Weights of a small transformer language model.
Training: a variant of SOAP for these matrices, 210M tokens, 4602 steps.
Each number is 128 + 24 x the weight over its row's rms, rounded and kept within 0 to 255. Layers, rows and columns count from 0. Numbers have three digits each. The size before them is the row's rms in percent of the matrix's.

# layer 15 MLP down, 128x512, rms 0.298, rows 0-50, columns 0-127
101:136093147142140128112150151127115101136133115111076067148138121129107113118117162104113137086092131106164118137151115145140120149118150082122164146079147094098129163163116103114105112174118123109169109115142120140116121133131086152142133164061114145114118105102128122142120146121101143070142117129100148150116120149151106122101128109136156098118124058129122158085123092131132142164177
093:114147122113118101114134108102106141145171155117146128139163181156145074113123157124102113148129118126159133112150137148115108136111104148145110154143169111138106124138212125154148150111105159128061167129118177098137095118127113102116109125178151111128117119152141142102089077142142192112143120133139150137138120150131122141117069125119159095143122168128133106137128126119154136105127
103:146138122144117169166109134126116128125127114122149077173166176132116140132088177121129144118125150141134085124131103144122121112142113164109106111176105101145139097095146139134133138063152093133134122105134141184129125094170157170155124105155091141178115141143017121113125103129188130173143099114113102112108130108132149131117134121108099137139092151113144159142131142153155178147119
105:126118121138133107125142103105112127123082156141121152149099095169129123135144097156118139143185132140186092130061125145088111118125106110116145130119154126142107126127109140140108174137133133174160109117164132135111095170152124092152117133140115131099124123098099111137159142140126097130116134131147134125138119105107128110124150133150090117108113078124114138107124139102153172121151
094:107163177105085142104109132093136166101149085151111162101120159102159182138163080062134070065084124134144105135083140137143125193128141162114126116110139129145129100147127191101124118066107096091135121148133126151139133137126155155125149122128091090108132130142139140109124158107116125105156168124101104133093092097137127158154074139133148112149143131158137118078165136145192189080125
096:119097146132137077129140147119130134141134161092142092090162184117118177132147129130119097132098130124147107103144121116093128153128127150123145105104139116130152153127172155157157139110150121137156084115154109130112158153122148176141103127150168143142128176127161077132135100128133127126138168139100099126096142141117095148159149145100113125116124183156080153132115135135154149078129
103:157101139094125138151173121147130153157081158086105109139083204144133114140113182138131123080144133107152105123161114077116146113113127145134143124177121131131135110147116142115123137151110107115104152132158132122133162101121094175135134111114126159153139104150125087104128133156126063157152114119101166142134098128125140117144155095104147135134131154136149146126121118113104176098131
099:133145152092123106178138126138107146094137178147125154141111123197095130165136170137126094134099109102138168150125084122124133145123119068130120145142129099160140150148190162154082097106096139134173136109110105110139140109115118162144111106098133135116111100105164176133101100114154138155138099154131143133139132097110085120130172137129178140137155159158113161145116168099110101150136
092:131164162169127114117119129181109081118139172092153191138155154094137103126103113164111069089178079089096146121085140099139122140130146129121147143120097093116138130106121165135120160132131112124119134113117111139113086108168111156127125125155148124092122118137149132077098145095113108085113184161146132106134075115160117151153101080150135120121142093099128180137131128112092208078132
103:096098139148109136113117078125103113167067130181123146118126102124095118129133148157138138189133128153137114121167126132106149084124103137114108129139139100201155124123113128094175137138146123141148121135091122122154085081122110133119125114068090163154127095127114142110079134074141127094144089131149108145098107118116132142094147184141105135120158136097115117132150066104174092152093
093:148130141151129139159133111093135142102128154147112161127156091118170132115133142129130127116134115136134169128193153127133136124122124154107163202140129139102137152125128131129140068215119150118147166135140133116073114117150098118144152128113182157141164170100122132096154133109146157091146094154142181165133143086125106092163149132149102107141102095131129175185123083121114110104139
101:142110121125101147161131119102154133083136123118057124112146175129120134124109138141146128120127117118097124129132131133129115128092130131111121090137132136160131135130154122119110142161158119132168126132114165128114132140124086110142151098125184109133152117089146131138056114164117145104117108138098173140116104148120142114145119176099112123094142142164139143119101132165114081155127
099:141150122130112113117117110102093151133104139130150118120114128141111157101161098145124106167163134156143064113099113109116111117124118093112145121098086123151135137148117171117179139146129111126173131140093155093171087121131104140126113143170124111127172120126107125116129122061135105121128106167079117144127127136118112135140128139127113116135149118111136091145133088137163113113128
103:118140093184146124137139136095133186100126131099115127107131127114131121134093150151119108129104129141194111113115116148132120153112135073110085147138124124172110128143097112108146126146147091123095107120114104122161137128135166115135128132108151142079157133036117156165125144104124091082167167148120108170105106142134074107131100126128147131107089130142153046127096117127145170136081
102:152109141140145120138162152174119119104093108137106137112140162105149155165137104154127135119098125138067144114115150143106136128157120148151151089169136118132107147119099130112162159104121141132108119118163147098132130123114132146119121152110157077120139101098132117192075116097115131107089145148128100103119147151147109111154159125140147098167117144139169117188093147117082102113095
101:143112159122117137125095113186125132124138128144126161162114155177122113136120119141142106124118118092143129131095137151169105129117110107154136140165141154107127204107172103130111109160115125150149158160145138145125124163100133085125154138183112144111091157129136113133121132115154120082120105123098145161121132133153153126100127123082155171125160166127116157127142110150079125113127
101:134119140139127110145135122099121151090143119114125157148107125144158156167120154122152149143145185149147138121106135136140152135119135218138114114103152116134153119131089149107124140159152124134126133116098119135105139113168123118119129112137123180150133143122124133099141099165135157172122132117081106127173115131115127086131132099124153120162118152129122125099124140146139136170123
101:096152124132124111065103122102129104099145133121101130138107149148117152118119130113085157144128124159147136117113134127119181095109118096107117110119121147148112163071117121156118101153150088091176104079129133108170090173137116102127127054149124077111156076151178095137105113078128134170080147158101118127089114112140106112097150112105160100116090106086154118135111091115180127151142
092:115114141152162133138122153129111101123098174147134127132138150089108160130151091152148093162113137114124141119101129138125116111143083159088137127153127106116102137097164084115127102141126104151165160119109165153111121086107118147130092131123114111133099165117180124089090118152127140139135207098179134140135099139114183143124088113112100142094127130107118160150119083125092166112121
101:164118151133121142167109109118144124120085125134148154136107121149120161157122111142127140125123151116118134112100162091125102135147100144135151122135121143080136094145121135130071102141147111147109128150163124131133131122105110082112112122102129159108127151135165120115118107117065129156131119158153143154158095140133151096116138146083166158092134107143103127102129115103082110131128
100:115115122093117142151106145123097129139167162068151164110121112138146154147139124108114138127119124138129212105117139119120133168139136100131128129126114159187108126089047136105127102164157131134112128127102082099142090147150115116110096118127161172099079150118144116136113133102083081105136136176110109129175111142125125109171127119130100141113094128142116142186140110145116134155112
096:134125125129126110107093116119110160128130109142119119113092138138114102119136094132128107096081129097083140158100177106113135128120104129130130111141148108196159139125143112127133081142235107114103139080138130140147097069138154155157100086115165103167117184114139097075115136108139142192098156107113123106137164115102146132108086168136122109142135146110174147157098110130167118113131
094:127127113102119158089208108143127151148151145162122124164127138170125137131136117120124120098111163144091091122136177173126108125135124104122150152111112113092132138090131108098141100136160093124135111100109130157114121144124107107103143080159121125139130122129125104123141105100099212132097154146138137065117137128139143141111124186152122103116118098118109163112149160121127152169118
090:134133095145145085142200141140101179143125147086150108153158085162124089143112100108120093090117147139156123108095117092118112143138117088155106112141132123146152090116140140154124102126119120160145117119119135138185188141112129116124127116070081157187125129151168121104139140117170157178176137154115106097125139127179145155165102127107133139164170102128153082162121138119138131147108
105:128138121127138157137130161120110147130111166160149160141137157141121127110139153129105107119087103115144165112117130121151125148137132160146128146118094129129142121119155187114151135108096140150159104120127108130107093116122138181105117113124136171144154101071067151089164106110102168126131110135162168102133124118130109183121097146134102116122118136112162098117128152107143175077157
092:136150153145126129140100167103132135143129112117073161128143125123141139136119157158076118136113141121172090128084125086155150115123108128124148127126128110087131081128138127154181110128115139124122089141121109108087113140137170134106106138180130078126162142084116117099159122135149114151143145102145105129128120090133108146094092073138104167138110120111136100128125107096100128143114
101:088116087129098142158135124133082133136124105126159109110099212090168142117140091144115165141110153090132106114148126120113147135130128175132110157142110081123112177154082149148124165114098124153163120108117141106177120149122123120137118109131077135120110110134087130104151139096090153075146150121107107087093120115150153089133145130092142132148133132095083114147116132161073152095095
097:077106109145160079130127139133125133145110127128180128099125099150129112099133147107147111082121111125107110110116165173116121114119148140133118133119090103160103145145105107115121122122148125171077120106129122161142146107112157133152124127112087146097121129110141155142118106124120134201148135098176115120120129161161145156129108189108093130150181149113161105142123157117065098146137
098:146118147155117121098154098095114117124150133114147145120112099166114100111118144114107100156132124123120132149116135140118109121126092089100147102133171123127145108128144123124169115108164146106115116104113127100138171079162106064124139114133138108152149144109169096122187137169140094169129176085090149136117126139128135168135125183155105100137135180094098088081148134123129164116098
096:118129125140157208182113139135136170146164091134139114137137150095156179144143157114147165120133175117120091127124032132114121119171111150123146103138102133112117175145133140119162106125111108148087116147137150142173068137160136170131117142119116091128146118119118135115167116102118167183113104110147149071150118168121138129137151117164107125151182138122129110160145105110119125133170
102:127123187108121109130145138132102105139110157122103150107129084140087142106123117192137071139116123097098140096113140094130171140131124130135066137124160117123165132138159153102117098108138157157082141113129130105137156116121145154192148143103145138152099099144143087134107090129070123120120135116115137081080131156134140097109110148153137101104147144160161123147115155144139126132086
092:137112132097128147131112142139146091151174114082145124150122129130125143152157139136123156119136140165108120168108127129123142129159115172131132175130121122077162144114152173092118121124111126095137136131126120161104154188169160154122147150116104134122148155137089106150142141145151141099164130143113138146139141148122159108188121147163168114113154119099146151141118180116111178106135
102:152117115129114134117116102141143142174097121156161102143124137106145151135116135169144140177139136099097133153145156125136107132120126104147157160137131151153128057135109117101142090090102094121174110133141110121135125167139115114116147124081136159128141148165112131126160156099111147097122136139127114145120146151142116151136189107137135124116107145130108150146116103163138156105123
094:105137135166147158099151124103109143153128109130102124156161108091138138145102145120118160157127122096146089116112110121148147122116107162129143093097124136143094111112098169145148147095133129127120149136164095159194142128171158136135114136111150116141134111129181125144085161101108144173146102116127107137123123164138130150117136142108121084133121074142171164101144121090158133164133
101:118154162138132127143130107108135144150116106148160103105142121119082128116137093111104152118104148109099106142145150169108105113131108126101096158110140124128118163151151140129126097149116140114130150154122083157132098113159162129118126147106036132075091125105121090103106107152131147106087102118189149129110134140132158154109086125161080144114171143104090122139113142137113111125124
101:159108093114093142122170123095117141091154133184166144168119126106106139116127135147129115151174126087104139141106142120131141125101139138116130122101154137144131135132126136129130133152136144151127126115189101111125140109135145126116175099082124196154156135132127088143160137094136066096121135142141126161128147131161132143187121149156129163131054136147133136195115106123115095157122
099:132091120132108141167108150113152143158142135127131114067141138145131130155136139158126154157126154122121119116144116140103138115126120147134139108136107099113088162066131135129133133133123147095130162164107116124136094132118154129155120125097103112158117109136184122078112135103131121108098108111136122135138124114084166182167125140146157129109146132104122135144103090163146139141087
103:096145140107135096147167155160116121123132106129120114119115164118152093129144102126151123128115139184112182143156098179124120156142123141109157113123165136116134142139138124163097118124098135157180135120145131117127161176149087130117137193161170135144117131119116139136154150148138172103165122135150185143102138160168109089133155124142140146117118123128152049125131111133172101099164
101:163131126150168117154143112092112124138118122134145131114140150110111087126134143123132134096123151151113117139151127086139126139162130158089130151137111157132124116086161149114140140177114137141106144144121150146150143173152160132161133111118105138147161134135157126146130181151141086089148157112093131148097151101091154129155147095143089127116158078126112083136125124131098099117126
102:147138094131118124126102112131125138117129124160158161098093086127122134125162181136115162122147112114088139126123145109131103122115123129141106148128188100149132112105155093134130135133098134158066152143092128127109120104157107103142146102134154115141101137152163097119142103165118152145154155096137108112079155151075128121101091134102082128142109103152110109130147115106115107101099
100:164095095124151129144119115107144106135091121129090116112107099113121102118132114068104163111146157135120128104138086148127139138120138134123114110082099113119136078133110092123121134175131116129123108102136088122134134056152150118126138088149124139136130143154147148171138175146114068139110130093165143147149115115155159142106126158125113107101128130132119142145114109138130110151135
098:133120095131126104105126131111109117138146092193117160109098093147150102146117137134098126158083128154081124153144155128125105132135155048144124131071153129119162110129132071142155146148144089163127124150124136106156160096127149111166139132077149112110099110129129049155170143072100163153114141113094119125091123131120142132167146091149125134155131120109146126127126138153114109157175
098:116143148122114108125105137111143136144150111127162107098142164161123118151164088102103117141088120115142145120106175149129143143114126102125111186127130124163112110100184149138077144101143121141123129126139126174127121155108139152094110132176137143148145140102162124111102105118124134157119123085153126140120110109155164097123117119146116142121160170133076115120131174123161129130137
100:115105146124139129105118131146111096172142164129093121184114137109103139108137111135111136095159172146099160114172096092112153157102158115143161117142140124127145149078098150151140134164079121112120115118102178119127078129157106093106116127118091141150147127107087114109125124165153115186114102082106113120126122102110125155113163152130108143143136100117153206143093151091128191114113
098:124147134102126120099069065129118157170162139105120146147114122125126136110126152140126142104157097116161136126115156141119135109108116191114097097144096141109127139148113153099122125176176118112115151095112159117139143088130135115094159172085120135098106117123131078135144112143118142149118146095139135122138120129089096168096113125116115139123114137124133143084132104155105114132142
098:142132111141151127152099091107130137135112094152171116101077122119155080127115152107128126064164129085088117114137158145109147162140129156102127107170104111184119094135064128132140161139108097217142120099141130168095109137133147095109144123127121105128091131130097083117096136113135136123129104130121149123107144089110118122162184119107090137116130117133154126092136124107078113157137
106:118137132130095187177109139132147109064159115151110159116079182146117062128110154131155120122135103068114120150129118121139148135115144154159136133109161143121110131128116120149131146133103137138114151131120097154131102136093117103102166122115129122089115121146153135101112112122129141132078104095116125137065124137091098152115148134144134133108146142089133142129172111141119173115063
101:108110112118113104181136148154139130131154080130118150141124132153118136139137147073133113118100136150099102134162150172134095140133121113115140126160125142093140153143188118144141151133121134138121146150127152173111162168102141103146124122153121170084131126116155130126143122149116160162056138115143096102150145142129151113093150124140124157123114140107107157085121075157130168156072
097:115124120162121088147116137134119092173160147138110142085149125099106081108123127100127105135127087165120116097153135146127145137125096155133139130144127118102122120107096147160125108091107129170042107129113125132125128115123082116104108129128121137128123098146116154126096097137095162154133132126169154090139100128160148134096139133150066146130167134110139129118146153133132099157099
100:137083164125113080143104132107129161114123089156094132087157061135110133104112133109122109088140104160165106117116168162120164117124075109145099134121150139126105165114139151168141168132111100121086165116121130127148122137103111118127140145143169088146135102117127083183133121166131130127121138143103103121122138165108135140143089146117184119120170158104151075123094152117107127131112
092:135081105113126147089132098197131121143156112172104126164161126109096109136147161146087133128114122140111135153127118108109132114133155125128123124134130125094114115130162149152103112147128105158111129103142161123169141120138108128107093101121085134116124168115191114138159150159106157110151145089098149094081134112145145123174127105118112136143126092143118147111119156108111097162136